python train.py --num_hidden_layers=8 --hidden_size=64 --init="normal" --decay_fraction=1.0 --final_lr_fraction=0.0 --max_steps=8587
Each number is 500 + 40 x the weight over its row's rms, rounded and kept within 0 to 999. Layers, rows and columns count from 0. Numbers have three digits each. The size before them is the row's rms in percent of the matrix's.

# layer 2 attention query, 64x64, rms 0.131, rows 0-63, columns 0-63
082:509518493490547485514430470539436512500485484530439475526487563498542431470505578477539501502435475497448435467477519482568580518493520548559477566563458428487520526501516513564458476471551548
102:483515480494486526449457510451520473489532501443479547452401548509566522496453491556495495547555509520519502480523538487483470424619529501469409551450575529505468486520468503520572474499483497
092:500491455535510542438458542534496453472499521462536545574446480510513510450467503503506496566557524432544493492546525455437493508558566437422471568448518518472467479538526546535513545421507464
094:539469536406530527490429473528465462499490519470480494460468540529552470504407519530481467463473493443480510567475513481555575470486469555582516547554577496503496495495496449439511439542502538
072:537403446546556512471482510531479483573424566520500452504516510512468490508527522566465522500456495499497402488611465572490419539498507500505468484482466461510473503484533527499532534526438478
104:498401504537435538476495568564520558560524467418520436547466461509424499458536509523526494539516508492486489496517454511561520537520511498572505456507509503498425508457481558551482524485437439
086:466537524444528515462500495490601558520369527516451492582567510525531472528521489546536516516514445487491539512486479548506459440467480520475499521432438433544525522513482528469513462470487445
098:494527517444498543515543508466488457568457483546547494600513570446562473469463519495558500503512444476519498518464502560494428465502487492589433586465456442547456482500501467466477498492532522
094:484543473528516467556513494492485477589582499561534561461494489504513616459486489545502476446464541571461477428481478479483470452449482512548526597503514457480481517536492494477456495449529469
077:501565419514476545472548534535518510475522498433539459504472495527443547453459498517532484482477474475484494477570595487440498542450442440449530502466539483420470546532497461496540509559563547
101:473541529526494554492568488478496483532585556469459471497531486474436466423563517486561486469496504547545488453483489504495438493484532409511454534385486507534476531545518551499458501468484434
093:417477474505550507547490420440570499462486495483455439578548463441565536509527491519500518556493504460526520536481482490499516438492521503487461498494555438619502469485536515527496497454553450
090:529493442476544549534536474431561440596525565443439496494475530480491489484433536495530540545494480503487493551504553415541517532459487504466545513496458465524528476488602530511465460481450476
082:502484561506486490476431489502527478600452589521538481480459487494482507494486441535448560554569479450512480537502500444497434450560556483450490538462534570460439538541461495515508501543513458
091:535481493432501526510457500563586441493492536467525542500503575484485557496447515620492499531487424540527464540493501544532543439534539545493460529528523466499467471498421473482489476483496420
068:431489516561437455471551532535437540573453513535499511554456423483497529438527515507500446475545511483515415496524529505471527485449535511574501524599465455541504483509512517523474560471448511
085:608532491453483486495456480540475535455556520443468570441469468446481513440468473505496497517581483466474508502454506522439546577511545590479468447517556522475459538487513518524528467465512547
080:449577414560490473543484487472466532500539501525457502437505572558510483499455482405455442504536442467534510448502530517530435524503494521474528531543540505506596448484518531525548508488488553
090:501471520448480526553498488536525462469369546574494489498539520509481450563543526515430452512536448501525485503545447559474495531518496475492450457560486451496533544500542426484470473520583483
098:510495470502480467504490449469565561537442477545487533553472546486599460480443495411525496472546492525470498542543455520408495507487429531512522517540539597513519547535504543460462542494489473
095:480484543511492524485533490563498427508506511483475508474530498526520531456505560486516439500497524533617538562507495446539529479580546461513530439461444488538497439421490471551396462526508491
081:495574527433483501435530541488547533504444495512470437572559474497466572549551523480566436477450427498496476483484495536531541509536520528493479495493480428586531561530445511479528489468479456
079:472493493509556532487513478479501558530503464536419503417521490467450483526556495491538437531487432489486566438457440507563542501488481515541529422517461561519542465438537480491601496509545501
068:501556464498513454446474484450530529509479440573472527487507453509530526545504488508523486408559483588497546509505553459512447524520524477482469458551572537504392423509496532478559512510467542
085:519500512575470514532441537471497463544466510466538489454440552485462530465425498541465558436507457590489465480536545470530533471511525467511540582479491547556469476443515412524478488551530479
096:567503543485539476491478499527498534445543514466536481497521547461558514436504524487516482562536478505584444491503555524461515495465512499510476419474530384468538505504475521467588419477559456
078:512509522556479512433525568565473522455500437495525473488473498503453510553477423400500530509515553441494487514586480464460502566546497564485491449566516559539450494476467494473491540547452508
097:467480462473543507591451473502549458501503510454438502490445500475505556461406521532447557428502458496517454568502532484499583476538535506467498567534536527508548535519471495462507426567501494
095:476460524581500477525541566565506548430519527536510503556491553531532511486543471507510493516490487422456539475461512485403481440389523510459487447453450436474463521510485507490552524491516539
097:545502530541499415521494444488408522579539478532533476479543440506494469526525498467564487437508571530526547522533457516529479556490516482535504417444440489452459551478458517521497493498459575
081:508475492536512487457419520578504515398504527441511479505475493509512443501490510464530531474545605454482575476483461483516503463519484479517534478549459516426581509475551514599464531527479516
080:572540500498482460424423461526526452448470528498507432521506513497536463527553476491465444531564470506443514521474499545473495570570512492530482528569435487493477470507468409526554490573539507
092:491458516450517514515419474518516455483419513538466541534507548474517442535461485489538469558501516458479518497541426519601520486540520544453565503582547559541466508482483462474425523516454465
108:494540496594529420458515548513464500488439496533589501515562486541494488513541437531462512499538538506522496522493462526474444527504437449485526492464469483443440485571461443524472611502483493
142:436485496534547487477505483503478427447552477487577568506515515470476528533457477521517537528482584458510537552477440455561498465571536475468560484496513562469471450478492452537407515488444468
119:519509490595539479441482460506479474464503530442528505476495474556481444447527523488518535521532587486562551523518498467511446516524467420484586513447505588442465469534525492547474538514434474
104:482497486540445438477496527510462473469559479532541492491502465555490467467546512491482497594480571502506523510457463459552474527535578512475575454500468518423513478524434423498459603488505458
112:515488495372543573488488496477538489501465550448413529527468498435495542484431526470505509507514478441468526550517512428535538403556540531477518487496511562519540463502495509521470449535513466
070:503486520501530524459481515376408541430517436521506495511523547561519474506481510507538530501466563568500517526537464482512462484508476504485539503552509437531565519437491473419526506442546564
119:559451535446476521494464485475535476554416475508464510490496484463588532534486576486477525440517491501522490512565543436475529451569467507519481510532539417554548536487520525467479406476491445
133:508521482600517480477537540527455457491499547534556493472529500591422442500542503478452506533495548463502478456504461546538435549493485455493519473448460486455438488551490466527469580532519576
158:537511542463464511536525484467531509557494476544432435467532479518510432513538503495488498403533424553517496460489576513485514490470450499546417484505522461514524518460572534479590443528559524
096:468461463545444482567575508486512536538460449504483505570563413532490486447502540523509513530414462492491483475541456555504520545406489481492462524459505413522533584500532496481485510485534516
158:469526516621474505493588552542434528538545475530561422478465464538430477463544473511526491445498533494482512436497478527457466541421469475518527527494464494452474542506514481498524581511502513
084:571431464561467485469561526480515552582484484493461500579489534468447424412472487473528537490552466500493449446477551493447544511441537448510515550472498474501482505555517502547500547480454510
094:539498439482556475518407477453490549517463470465483564525473481480533536521488534481496450387517472503497482534498513446535585407517547545502541555556544507469549521463494535515503439521468496
104:535514531528442509482493488513520510533431479521478404547502454481463512529506506492522549512470464518502506479532562545436484503517493437505431557551434450560417559465575510569526473563500529
106:466524526525530523547527484461457552486575481475508531481544437511577489519469497478500578474476574474445501473453467514486389478413463502493550489466497544470499558567516499483496575514459537
107:504545564554525440489499524522404456524503505487553499528495498587482421535542467490504511483514596508472527537445445549543498505463503461538517454508421483412492505501493487506450569496457514
090:497484535510513525604504451447482488587504519447483540516444496491460571469544516534462540440510504523548544522533557458547503435527533529547441545520464435489512486529411481496457446515525480
094:462485524546521479440510501588546472469467528573509470518543408534480523551556495583465502516476524572493448464478559485464496428467432480537555491531456490505475493514517537483437521473510434
090:442546518452527527531497477437546543483480545504505572476528529432521525542437503475477461531531460497461482509538501497485472459506523489419520437508480546608605515509576519471448488457502474
096:542538547476472495504485545487536511508507479542470471534482439453460514519553543486579527432456402537520468449499581449436540553464414550485489544524496438502514500549488505505545441474494488
089:493527548456565477481471505502460500485427469437488515508500504505465552466446555516526490465494486518500513575438453505619590443561501499524563487481440550536521491480474474444450488511494556
133:487471517419570481460439448441481455477483534496467568550506543475548502523439490501519511507536510463517505571465465475554539400529522546488572505537521579538510490487474511507441437483470456
090:447472461492495450503528517494538527550478533464530484554520526493505487482469476495530536554543543450459485550488391500541451536426499493478543508487470586549436460544489547571432533445455467
189:512489507387529518481452436509528485482455487470415543494535539447490530483488531495489500486502440508502464558553550440589571473542493572498469513524519496540537534494502552508486400505491451
093:543537513441536499522458485541517471559476491533472496527503427449454465505500537519521489454494513535432536442501562467473570552427444488495504488487532470415550558498554573513501421507563499
086:541494555526524478525530507514538477548480516513510426539506467475471474479553523549435474531454460516504471492446504546476569548527470447516468434514488409449439580486511443474555468563573510
083:507542472542467523402566495454523511505584552538520456515401509549518565541514497542507484436537521483461478472448460543472467563471486442470525490548514492490505495560444496461525560495553514
076:538512435421493498469530493472490517534473517552592495513519564464458420519521508498547439460529440514481476451534554504542475505459418532512485552415439543474523569558506525531521500508492486
101:467541494625511474467513516560450463494552528537553441437498454554496450503528509531489540502510576492534473443503505544421439531473532526494502524482437451462480476526544483509513582492479534
112:527487528549431508535554533531496456499493484534528421555467432500498433471567495529520509525518460498575520458527474542421440538492488440545395478482507452474466513523528492460566546499487521
110:512504467499529493500508469471429485533492524511525549478476559487514517509442516509456545561510537524542494580473449444508512484539563536455564444495458604478491432435463527508408536511448459
# layer 2 attention key, 64x64, rms 0.109, rows 0-63, columns 0-63
098:480446505509487502544508586464533540500517547469449483494483476544490500469562430559447487584493463519538532498495482574495455503484577525464496461505509476444456456473418442524564562521556520
100:560486450487428563522444509564537526444423545438466517454486475512581505437562518498546453563472461459449535492485552504551485523480471465534542536510460469504522502473532539521504430527482478
104:534527499459478461491424462511545503451456547471548499501543492527611473454459536486504446480481500438505534508523500537530472498449538573452547531501592435505542550544499443445548464499469492
103:528447512455513570489461556543510496492517533490440478525477494514533506526592501509483518446541423526500470430472550482460541529520492518534473457507427506525473478440579563508528433479594457
092:490549483553468487485502516481474431477505468562556496466534494544491449486528571524486544465468502458489432430491505561446486495584475440465532514522584436513503504601508457524509544453522541
096:495534454468518456514536527446440436493568480547502473546533501586512357572501529479480530505462549506506516486504501469489438544484482477505569515546554498483472520525518452546501468515428485
102:525550547603492485485550512528453532581474442536511489461472442540487518526545479514478473474517467529540524412443534537490464430504519419549456482550483440489461523511461560459482544518511514
100:516558471542496487490512488499467477473495445442492434489551461526481543455636432518448533537467526550519540469475547578534516529486474465452474443476528488470446471511426529503523502491569508
097:466507417500451493556486451514505567513472475508439504510509504544468504471524477476442434568501439569424514540502481551621510473503517526461538454527479548496541508514469548466443552516534488
084:474563439511531510519520448521581475475458533489539507450440465514583550467424544501481489491505507470524531483460476444508512551497512518446541507486507511491566394511550422482545487574497466
114:486556516482442480426537460503520496499503469526495498532546429528444521508450446509479416511465509486527539570532502508493473609499445456519544512523525529484556499534426520461462580523426468
088:535543518528488526450540495511540571516501523483522452454498567508474424511511448510431466546537464502535500475477431510425473527437465435559441525485495458490497543594534485458586477498512482
103:487492617480524474405545534516560496506451488532542513545474500493401503520528494552487465510479554459486483459561454484477512508489460527470498414495531492452526571506559515518557473495451449
094:526534519431507487449442502562520568531454481511497505515565478464523500509463546468505522501501440400467473465502540481553555564476466492468534482513498478426566588549491539569484437499519475
090:530457482499432509506488524527542562495502436562457435553539467482528445558597566472542481492503463516444466472490616517483475471475450490501427466509496444495500505495514556547538477499487480
092:549533531439477473475471459477472486503519537527428491501561446558548461540515457526547512487494518515430558526520486458529468508496472489519578421545444582478469450544496467536515460543479591
096:474523551420479584491530505589492480454478491493456484459499495504447475500499567497568490476442479521502484543575569470535460485507477504490531511476492421533469555517541482429440484577514561
082:467493482492531522556389487504500468512482490464506434533460520431502569488510458547546519560511492463476538447576470457544513518601557482515518529512444512525500553505441475487431496542460457
101:454513479555486513472558521479548463566570545537485415511495391483453544483572551576567545426454486496516473475467465480444519500452508488485468541506509494441482521533477500493524550477509508
122:539504487421495463495500453525509546466491528549534499446506511510458550491560563586484440390462519560498537497492418518552524464481560503563513481508420511466491515467472501480468475553546501
112:534475509460502518477508483468558517489516507449484473550548545476491479638477457530491567512503472465456516537505477477493454502460419552527488460515523533540502459488422603457561505471497444
101:487496546586476486419545529524516505564543452552481458484518523503486449501497471532481481546498510570514505469410515517461461491492480457573492468543476540510449418540489543502508612490455460
086:452502534558528481469491535461435537610510492504481450449528519558445491505479485454542543528487515567497466467522511504484479487525478464434551615472444508562504525468500495478512578431482495
079:552517528569538443456495440522462553487545522447399501493467579499553520529576528524468496533459501494452507507496512466551456498582496500509515479476386477475554505503494473482550507505456543
096:524440424475456513481466486486521556462511527485484483547476477499589550470483555502477504644502508439457403475504513527499550500463502557529508493497520450491555478555522529552510462469504462
107:508496496527466509534543466543535509490474513484487451586512480530484443530491463473482455475472504436514506483506515545545503492471359455512484524459505534491453531572471480507615600537498487
077:560489455424496480444502481538534461386552507554511503484465625459522467514457562534513556517552532502471490481485495490467560516532493508426530467553475512526449511492477480482478487465453541
106:489480555438501556553496490554502552487483497513522444482497490456528509469522509511540466472552410516491423467523521499478487523485475467590454460454482450568539506474552535530547397458543439
085:486470539499534413621516460482522535481504490534559473477443484557467467524452481414465498451488560487498601478491461556495530526463479487453474462599536498488497505495479505523460514531495526
116:518490510517532554469452466498449471474493514477507572490446524553469510578484454510409570518496547475550490560498481468538440467585467490443507453571522570489530506503435480475458560506533494
086:486448494452515465527493478525503432444474527465541543510481536506511487558456506548505510538594513524529543539520432493407494460419538513445496582504467479499482542502562445575435504484485526
086:533474476482472429472497531515488502442547400499517507519521477454536534533519470569525503503447490569539447512458477446524566531500513572501503538513490467424512504571442447573577513500483544
100:484428464433473464489485512467480502489595536482518540482531488462506548506546516502506500469513522538488427568520554438472514431470513529553533480507474500492563442482525599498548426482557433
095:513514489458508537525432428474450474446537487455412588503416522520508527467432510475509504528453573433558479538525492511553545484545593473485487496497543536513542479465504498505479489507477557
126:532452485422519525529440487515513524474464596487526509465473587489518513480483529500475535552572476510467454543526486496492488451456557576454541468502455480544537563438488486464435453501555444
102:444505471428528519563489492430506523475485519535504538451471541479549579519419493487507536567512478445452525528462469495535500481481585556473521490499555474561555456449524416523462494514526551
112:505523557417560474497512451446470471499503574458547525442446506472500569501430543530509575443485560542446465551541521502499446478538470574465466530492495561542468526518475511466459476513524483
090:449444517455460512527581482516483521494497495555491464515549531462528491566563582503540492494534474545509426467522496533491494501438463534536436494445492413575421495456532500495494442472542465
082:500549551465508485403477474574546484519496573540579516478481508473527531495560484551502456483515447481523473488466416450458532538573520431487431502467412508499498547513527494503513542500459531
098:451551497504439532538547514535507559520518522448414496453504477508451517418549484551508448517513436485508497474510554539508458478461506468483431429483529447484471481508538516517614544537542542
116:418534429503472488557449459490481471485528462466490557540472482535558517457429554503543482483510565512520543567525439470498482496520561498464590561519498557529561492492491452516430511459469483
138:513517469563456462479523507507542561578533472513466465532433395501442518473545447522504501517420506538483545479474526530483522545530468451526472472535512527460434509539431508502579558476450478
095:492560529479468504419472494488484537513511475502511447403478466501551508512563459532538439482527575549567614519464495469458448467529500533507529519554489527442488476536502496472570532528455462
132:515514462512519439517491447485447458524497528521542505474581546536485487524481444497460532493519560513475572546511453509551476505540488448505551486532483546443500445515423407477455561534421562
089:483546540461481516516482443455464449449475513562486491452508398530526544552550496543515475534470463561525561554482509461556456546515461497520518471517518536499444476418499492410544489575503495
099:538476574389437572449525512561503491505526505524426464468525503503465498539502492485514520520469493474498505460524490532437437589531470518549428445527406474550512538490525499485545470517498490
101:519477499548536466567534547506480518563510488554473473426525510554470489462565478455447403476472530556513541503474459547512465498486465470498550464451521516462585436546461482457512576521514462
095:492457475523520433430462523536526424459480530538566482481465529447513470476526529572509487582517570478567573500504496488483526545519587547448553484543478495451468472454524465531482444496477481
103:559487433473528510492425513509518508490529518420496560498502544450539541484333517508501510521465492490504519495575493484512459504627506492465544504501502526518485498506488520475458482459452526
101:485541500494520522430557499564531503489475493487477394468539515464486452503419545499596481545514455461507423500502555556492455546496473461546462501486472532542513524493520548518561525458418479
095:529490414549484474584456499432442511490516533471485520476479580515534518450498444436468519498527520479450505492528509500473498545446498510463469530483494547463487515470515423545616519546550566
091:532470452486543519492478553556523485386548486449517452565489514505521525456589512519573494489467562476504474500465516488550531461448517521530485455448509452424427498509487490580527468506547490
096:517530496551484506514530467468452502531480481483458452493509440528467450446550485465395465503538573529491507454540555536455437540555487494567451488469556530505467533522483531486557558597496526
092:528498498485502525437441492501549511484493547499531525476491549482573525581531571509523574477488496452491460436529487462433420517494479535501437494509516483456501516569534576517534426459450431
114:538428481456505562515488558524555524482479523473520514518499549402514555541516501538489497536529422514471447500509546450428545516483546527506426485456464480538482456436535540514512411478540455
089:485430507504500532541430517440471477371502492480508554498518526505530505532535524531480493473483449523509518549512487491519518449544611501471568517445608488502501482475492426463459463512536510
147:544484556453449518508508533507552547521469495517501448530514433482549520499531529488525445450536465487490511429473562561426492443466465474548440443506524444518480508492498570509602447472554467
089:487522503541435473460520552441472574468585433497440432506511497483532461493549481532526501542505516543498557436552466488469496490454477486527515446534452473564478500514459500523545599488423514
086:548562469543478435509490543525442523512564451478439485489496491546436537444526465493519475527487490595556584489509543496470440501491528515464483559504535504499467432522397540505447532487481513
081:533491533485480435510511502498514440474469467492510581516584534516427418507503471476479516538446504562551505578439456481534546499514552496514435480460507497535436473418507465544501552505439531
080:446543502583491549530530510568469428463589476492475446500493468558491590456472528575472503461472567473469530496482456542526531477511530462569490536543459418500498444480497505479480504479486497
095:475521428519506486539511526445477454483467504475569601526478533554484511510476505435479453545536568439472563531547482507540473536544523462440553473499480549544505489514473440486407556499506533
110:470566440604524453506483514452460567545532462456506544451477455550501564493458445473468480496486529541462492490428528542553510514517507473527601512506489486467509456538451492478460553553535521
105:503438518455542498532435495540520511438465596441441537490474545501551522545522504518497492484569436444456507539523464478556507490483476504523493559475534473552506489500524468554486377483558525
# layer 2 attention value, 64x64, rms 0.101, rows 0-42, columns 0-63
071:463549550534482494499486553442523439503474481501515534434486461471508440575503492441446536391537463544536504481537561429474521480486528489458521549535540477524545533472539555519544476513429462
093:570476493474503474564515474485470536506522465483460502504542404457533520443484568512426491566464528477440485461558507535468502507517475558542450506456511561536532596541507548434470498481516552
085:533439537466539516527494430491505545510564481532503476504485515490538462534486496455422447475560497529499529434497598512524584418482486524447604440477527488473461498507482474495521478501542442
124:491513433524581611536505466484474509497473476471451539513526558530503566482510479478557463548458513563479466479520520470508552409507495533486472560481402491459520475480547523545555488504443511
099:448495491459500529455474521590560548499509564477470529490540524547532518363448423486501512510509511577511539494519500486505567543475469491501458478496432476415531514531508454522514495449523523
090:474429485466510509523582489561550517540568505509521476519457572548423451479485515481501514497508497482505455464558412506556537525442507489512519466480581533474540544515512464499441543442424475
082:553436565472458538604492430541495484480558490531435464536511502494476526532487470517524459515509562468448509485453558461457522447459487562499585452476510474490541470548443518463489480534443504
096:486551406499539488503464473431442484580483519549493499507480518580514476479538571495467496505534503491514453440535527539468465442463494540561448465561516502498546500463603528460508506488457561
102:521517531519426448455502496416510505520468492476554477410546476436515436502543464472520532470501483484476538470514530544534498506464615485486499559549581479513492546521566551449463462487467508
083:484531464452492524526458460490512491492467517485508529527442548492437602456576497549512446560489491486512469462453479551540546466503598486520541492534433436472460430517502473533486530565485550
084:500550543561530482461414523510517545545508539437558489440549541493461565505461471523533459533519482513504471512441601509447482482487457586498502481494517453482567506509457458416511468468520491
111:491565448479558454526553508459458581585526515472554504497461574508430475496490564513456479493502485492517452436490486605504515440445526543510463503444534524480504509506575441477501499491485518
095:567440480465488463555523446503441538458578432586412439528483456505571481522537540483498494514523569509422554482510528484457459511485445531548514463547513509517511488510505522453473490483517538
106:467489464490524452518532536511514466537563522565449504516399487541479445564458570572458525489551538482539486506510490529458482476491476488575435466434558570474555538466485544471495469473491524
092:465428487492541522500486448505468551509522512502468446506522496569524504488553475557561526586501572490499481443489544523511442487448497466604501483440511518501507470471487415447445512501589531
081:536475567505468514538543489499458585511494512465562431495571461488495464489536500432473513516451497425464535497480544471508533481481549565474580434528539471526466446560505429424480485499517512
108:490512495509500485447515569601499571495553538513514473524492517516488493515458538462464515515458510516520554506532539424443486516509448587508484407588554477504572497517466463411487506464496489
113:477488558523488612557467565544501519497507538454523420491498448546476552453463509453548524451495461449495482544441457502509506548532434517528522481446502484515508483537450450455504483507478599
087:462522533502461447563530548499498528501494542430474512553480425521418478463508519515457569520546555493523467561424516462434488539459550540545466458424480545523548460543499465456522471514509504
089:543462467473517517452522412484569521519501494511512527511519590500448472413486440491559465545524493538447513434511478580571517483450543495443520527467528518448488529543552554492516489449484457
090:512501550552498461456479502526509533482478496454604415403520497418526508495465529570436530477434529450519526541514475550526515513547522527540479470467544457481485533540487520411454488499488493
075:448548516517526559452474499491521477512495552537495507534427514452492485574475468532548476486469490533543514432451550516473473439453478478442533555370480506470540555479440505497531482572504520
099:504559537532444513468510454510499487473556558503473543399474499542476502507506453413536420528463479533432503550546518503516526500528520467466515555595503429505466504456523504542447467564505470
109:481474444445477387438499579461481539532525504516522500526488541440555517551490565494464486458551470501544505522468510552508508533520484530496433504547537543514430548482441466506478559443565506
083:496538564530521468554477474557436526547572508509520456447518582498513532563508480498527444426506508526503503470484539489470528508420425552500575501514491421493538497479525411502461520534457508
106:588463502447478492554493493533461504533527456476496471573525471514464493465443536555483514534477475433478518421541467556505403489515500497527501418502592552568514513524495490457442501511536468
088:424511528579517538472500505465464480518523551518526459475441540517500421592486543486567503452498502525453600535490477542569455486526508495475472506506540476549396499450493491479523450477479481
113:504483510518446540440463504537529476420535465458486504496479523476470564592494482539557472515480515493531480569473538460481449452564525488484522498569546472505501457490394510519489501582508412
101:504488512491509491470536513501501453474519481557469565465544537498505485590505433564603454515466491475427555484511463497506394514519455455490474564533540513515429479452448474540533490464545500
110:515474511499419515508511439500456478548476549463499492556581465500567428444501503411468498473510472472495517547534487484553557508487546513405531452555468518529433552528527506559468530520494460
093:510473562547494429547457491508504465504489500509490477440528480555471551513487514530473510539557561462515434618457581454436539509512500535593520460499491476503553430481498543466469488488507471
103:537527435521562452403465459464529497526472463521575509524521550505462484486498567566491488508559491447513453526471459573496418504517464541497474453497553550484481490524508544447573518464539460
081:571492513503468567472456436449550497460495470507505498497557496443492484503577398445521515519523519468443480417532484477533503581538556519431541496541526514486486482540447512569502468491456472
087:414480554546500470544460528550470428577476527486465483467528501451461495564436540451501476559489478513557458498431530482455461562519505551529539445501470579517563542497500534496529471503494533
102:453469528495515453504529577558480508474518489504539464484502470482534499452497521570504536504476502513561541531477528492450543441433510456574468444478512495543571535482518453392476508471496611
123:424451493530551479567460545550485530533499496507482492588484497492503460432460586550435532491487501487545569488459482538555434497513473474532473424483491499529489487451522464533544461452519576
118:511497527529526528514458524493489562481573427492522469441565522553456511492385524534606461515501463455530502509473533462438515414463496507550512513492471480550465427527494462479482497546488502
108:494558457538505539473519524488487516467524515484563516540490544572456465490501579435498488544471453449434505534529497502503530502531471523451465469603548489520493477491419459553496480446457396
081:516523573479481548465455440464504471464497439497485492443538455428473586555519438514533471533456513499527455500522539449474520511496581528478559508483448502471493464590529534476485519596522483
124:493522477469502573500453458492507481460466394561495562565492534538376559500511533546518503544456499507476478472518501509559433478466488478528530495440523478483485422459534509522518518559548471
069:493500440500462435515443501551514558517502487407491445499408517499522526503501510518493474542496483543531462448590558495529454511553489537490456461468541478513534521552539496500402534591490489
128:422522572491435541530518498478540510497540562482515481506474492431479482486500462443470446453495458496543479559465477497510577492484577526379526465561510473501460493548460509568481521555484507
088:501526519455486481502549489523497378525439469517509536473494510533421544516482514532484487477522441543508528549498471500468501479433469487562544532442490503497530554368520561457530568520525494
# layer 2 attention output (transposed), 64x64, rms 0.177, rows 0-42, columns 0-63
066:485476522511558486472489500532516469497463521527471450513521460508519504490580529553483469545500488571493499515444579512470477401450403445594472491453499493559470465464557536469538492508569475
085:492467506563466568468492554555545558496564505434537479505493530468479555478478477503526415525516428480538500446446470536523521476473589532478521462465512428466491466524428550507534524477545452
085:504493523473507500509569540476505443552448488550490452464570544462471549517593488550505485444504458548523481539471550491521502470459427454540454506412548445538512473489508531483523423508566477
115:480441569478468500509466549536521551457401493485556495516521494483504482556563507453512468459572444484528478540478458548527505532540548491513516402512490479497562536481468513461401500487559457
089:503509551491517526494521522469420539495502376467513541535513442434489530582546503445548487454518548438491487511515500487501496465527485501509529486492544533548497519530488612540456483464439431
093:479545457486534472453459457506438435471484535512517536484493563475488582516473475593482528558440556467512482603471466459555502489589584535507521504492480506507459460510458470504464506486469496
069:438523472501503512473521533441564444520454549510559475518563532501509524540547474536436497527492453515526478509446494605526456499460468449449453555459485447492506503592517487473504552447559463
091:554439545492466464469501494557522513451499517489511562523506476510503493470571497518508480493509523472520544542457458530486528536527544472512459408419530502385403504503433495555572477536518516
095:528497490497554497489440519604515470509538494515511507449444477535449491502492533553458460503477542505469474454432533521539554457461406542601559461481508532436526466435504492506540489545543501
082:489465533466453474465559541468539467447474557540532517489490490535517369586500518463511528477534504471481552531496406527529490584506504481432497449511524554476549536482530456499487482532450518
071:568481505442546499451513511508582536453424481507476523574551492443563445533511450506475461522484471458490538483541532535508514463441423471472506496502531492439530568570528515514566465519466454
099:589439510464458471439486465550508499465543524543490510481514512479492487506533440567544487481489500492523548569527445488546495555543561523504526461487544517441427507457394461515551450538451491
083:500536478542457557555529503493517498564539458457542462496503470533421574425565503498450536458491490499525474442471513533460549522472529522481464509461474452428420480593474509554550524507530502
106:544443456509506491491461461526479509448513523496516543577555535451514591423508468498490510583466513496525477557519514496457487494481554529454496552475524461503374460569429504527512519475493475
078:567562480460450495484530551508505511502469453494538561534463520486479549459416523432461499467484545426476465538511487521520538543573526498462483498525541491430480518585395495530511525518445519
079:502578521455492527476535511451543454597527471490485489387487549515437526539461449571523493434477477575479486472491507510583487508488428464530495538425493530460537506501511514490534491530531494
103:576532542477509565476532459455507501520480480440479565481489467496488581475525437538470520485518498508497500499547563470465482463488495498460473545410483501423426499576526565541575487544470456
092:412574493471485512462520492417534508553526442481452549521529537483519484518485454502561485511458462521484533489540495476550461483514488461468550564481461551534564508591512536482429528427466450
083:535540488496528541439519479442551515451546470491524496523548506471500500495470453518562500555450484512467513497525468551524445503479476485432481586506499511541381517580454504547546556462445438
082:507486512517533463511418530572456486456468466513545518476509485484460518546564501524468453484507528412519487523460479510562603525541509577539545409506503492444511481425444476550487468518520481
077:538531437440516554488509496530509518475577555462492566504440583527475545514405466499457475490492477477465466438517474471570545570455465537507553514539530511433574505505468470485492468507465499
062:559416517499468458447500525497493539560442514535429456555536447497520457459557488408492480535560514493514539540555581477507463502529437457455471488544559528493490494490483525488559544490475462
095:463463511557537446506467522553515440571406472540517459501487497505480431482513558578505544436514540542547522464480524483461519483469462465567503518493453543489548524468577501469413528513472481
101:539462484468521549518562424509490524479581517523444508470477494447526489454481491523540537528471536498474501526547526431436454409423531579483555506472549485494505466478549527486546426537493544
074:499511464463488456459552473487505442554444539553459463527498457523501459510540483570424568463463555501515545525532463521524449512545495414546444520534511520461501573539522463458535495504415532
095:536522491537448494506477518502512470490555562487528595454456527532547548461426502534451433508516432466545522490459500527491516502551587513465479556463471400488488461494433466487546486505543539
082:505514469463562446567474438530483453532459538522490531477473543473452536419486517559431548477465542545527462497541475473519534541513468536555497513526472502460567540500501455430400491549486539
104:515509503487535530521522513450553480475429560549533503517485494518574436493491540471463521505540450523476491490505588488395459483417446484438517557511454481528540478533601469448488507513525507
092:468507479551481450593415473525479517535477499509519453505467431479523527483452505456413524486506542530525477465550513518395523501494558555498531499565459486486542527487518478458493535558476593
118:450509514516550486510528494470451445576533513524488476401475563488469481522466530567572506478480528543518493494445466487555443463532487453573473521471499507566555479418535511448463500457556530
095:473517431469548503482520493498564495423459511483520542590560592479549505491439504533483514559428483490480463503490485558508501492417466466485469579490501465498481537599532474513460512460517486
099:551507496502511496533484463496501555419534510499491512519532490492523493488526447475517475516477482453481548475560479479468567590474522547450514441498503496422421488485462441580609446541483555
081:438506424536514429453488530567466441509422500521461494505491490557482515490465602503502434542470532516520493516473536506517584479541450463552484471541480457539545482429539489514483524491569534
099:602551507485504555426469482546539490388521511442492513538544494528525473464529488527507505565468515501484535480549535544537490536532437484462488545503544412472448471551457459466459507472493458
112:531536517458481588501534512437523520494545506445517515489471547488461573565469455490430524512529439524483429492493496479505441486542522516427468522477467569514464486558425553502560547534486436
133:562564565423468520451545469439450519480575422468477552467531512451486532564504471426579477473509493530494521499559548447508474516528500510468498518463533484531513506544438552461486464518507458
118:511509530419479451501522496452544443478433548554537509487503504530528508534543477508391523452531506508470488534513456572476468519498484488465433507491498515431500610553452466468558520544529547
110:523427494489515420517507461540478492492494471551483539522574514454560501498538480545425482475513580561592519502518535467457485489474506495547512513428440464412513551530516529476448475535447494
084:488482457547501470496494528534528444470447591516528472490457533615496418493485532493472502533505462497441496490471459559536528555504447466504434499548509507521496493425516419540523522491544580
133:464500533518453431505549505467460526487490514522491495517535515504596421538519488379551449473556455479518565499481476516478507547522560444455468472514491452552552553501493458477487510462516576
074:496448540507495497471546509543478515438497561561514541515513519498521501475476476496537490505472500415508533574520462480486483497468532435500501574453541546501386411472463491554607482468475518
152:532461482527575468469423506539509474458457514505491505460511496557513473532575492536480558491511566536445525464529539476561450467496381474596517503466464564479465486461555495486488458500529506
091:482527471518511565554483489447526609471545518433484466546501494507593459492532472434486531527525511449479492450453485534483456467476537508424536458552493474492540516582553485477509533441447520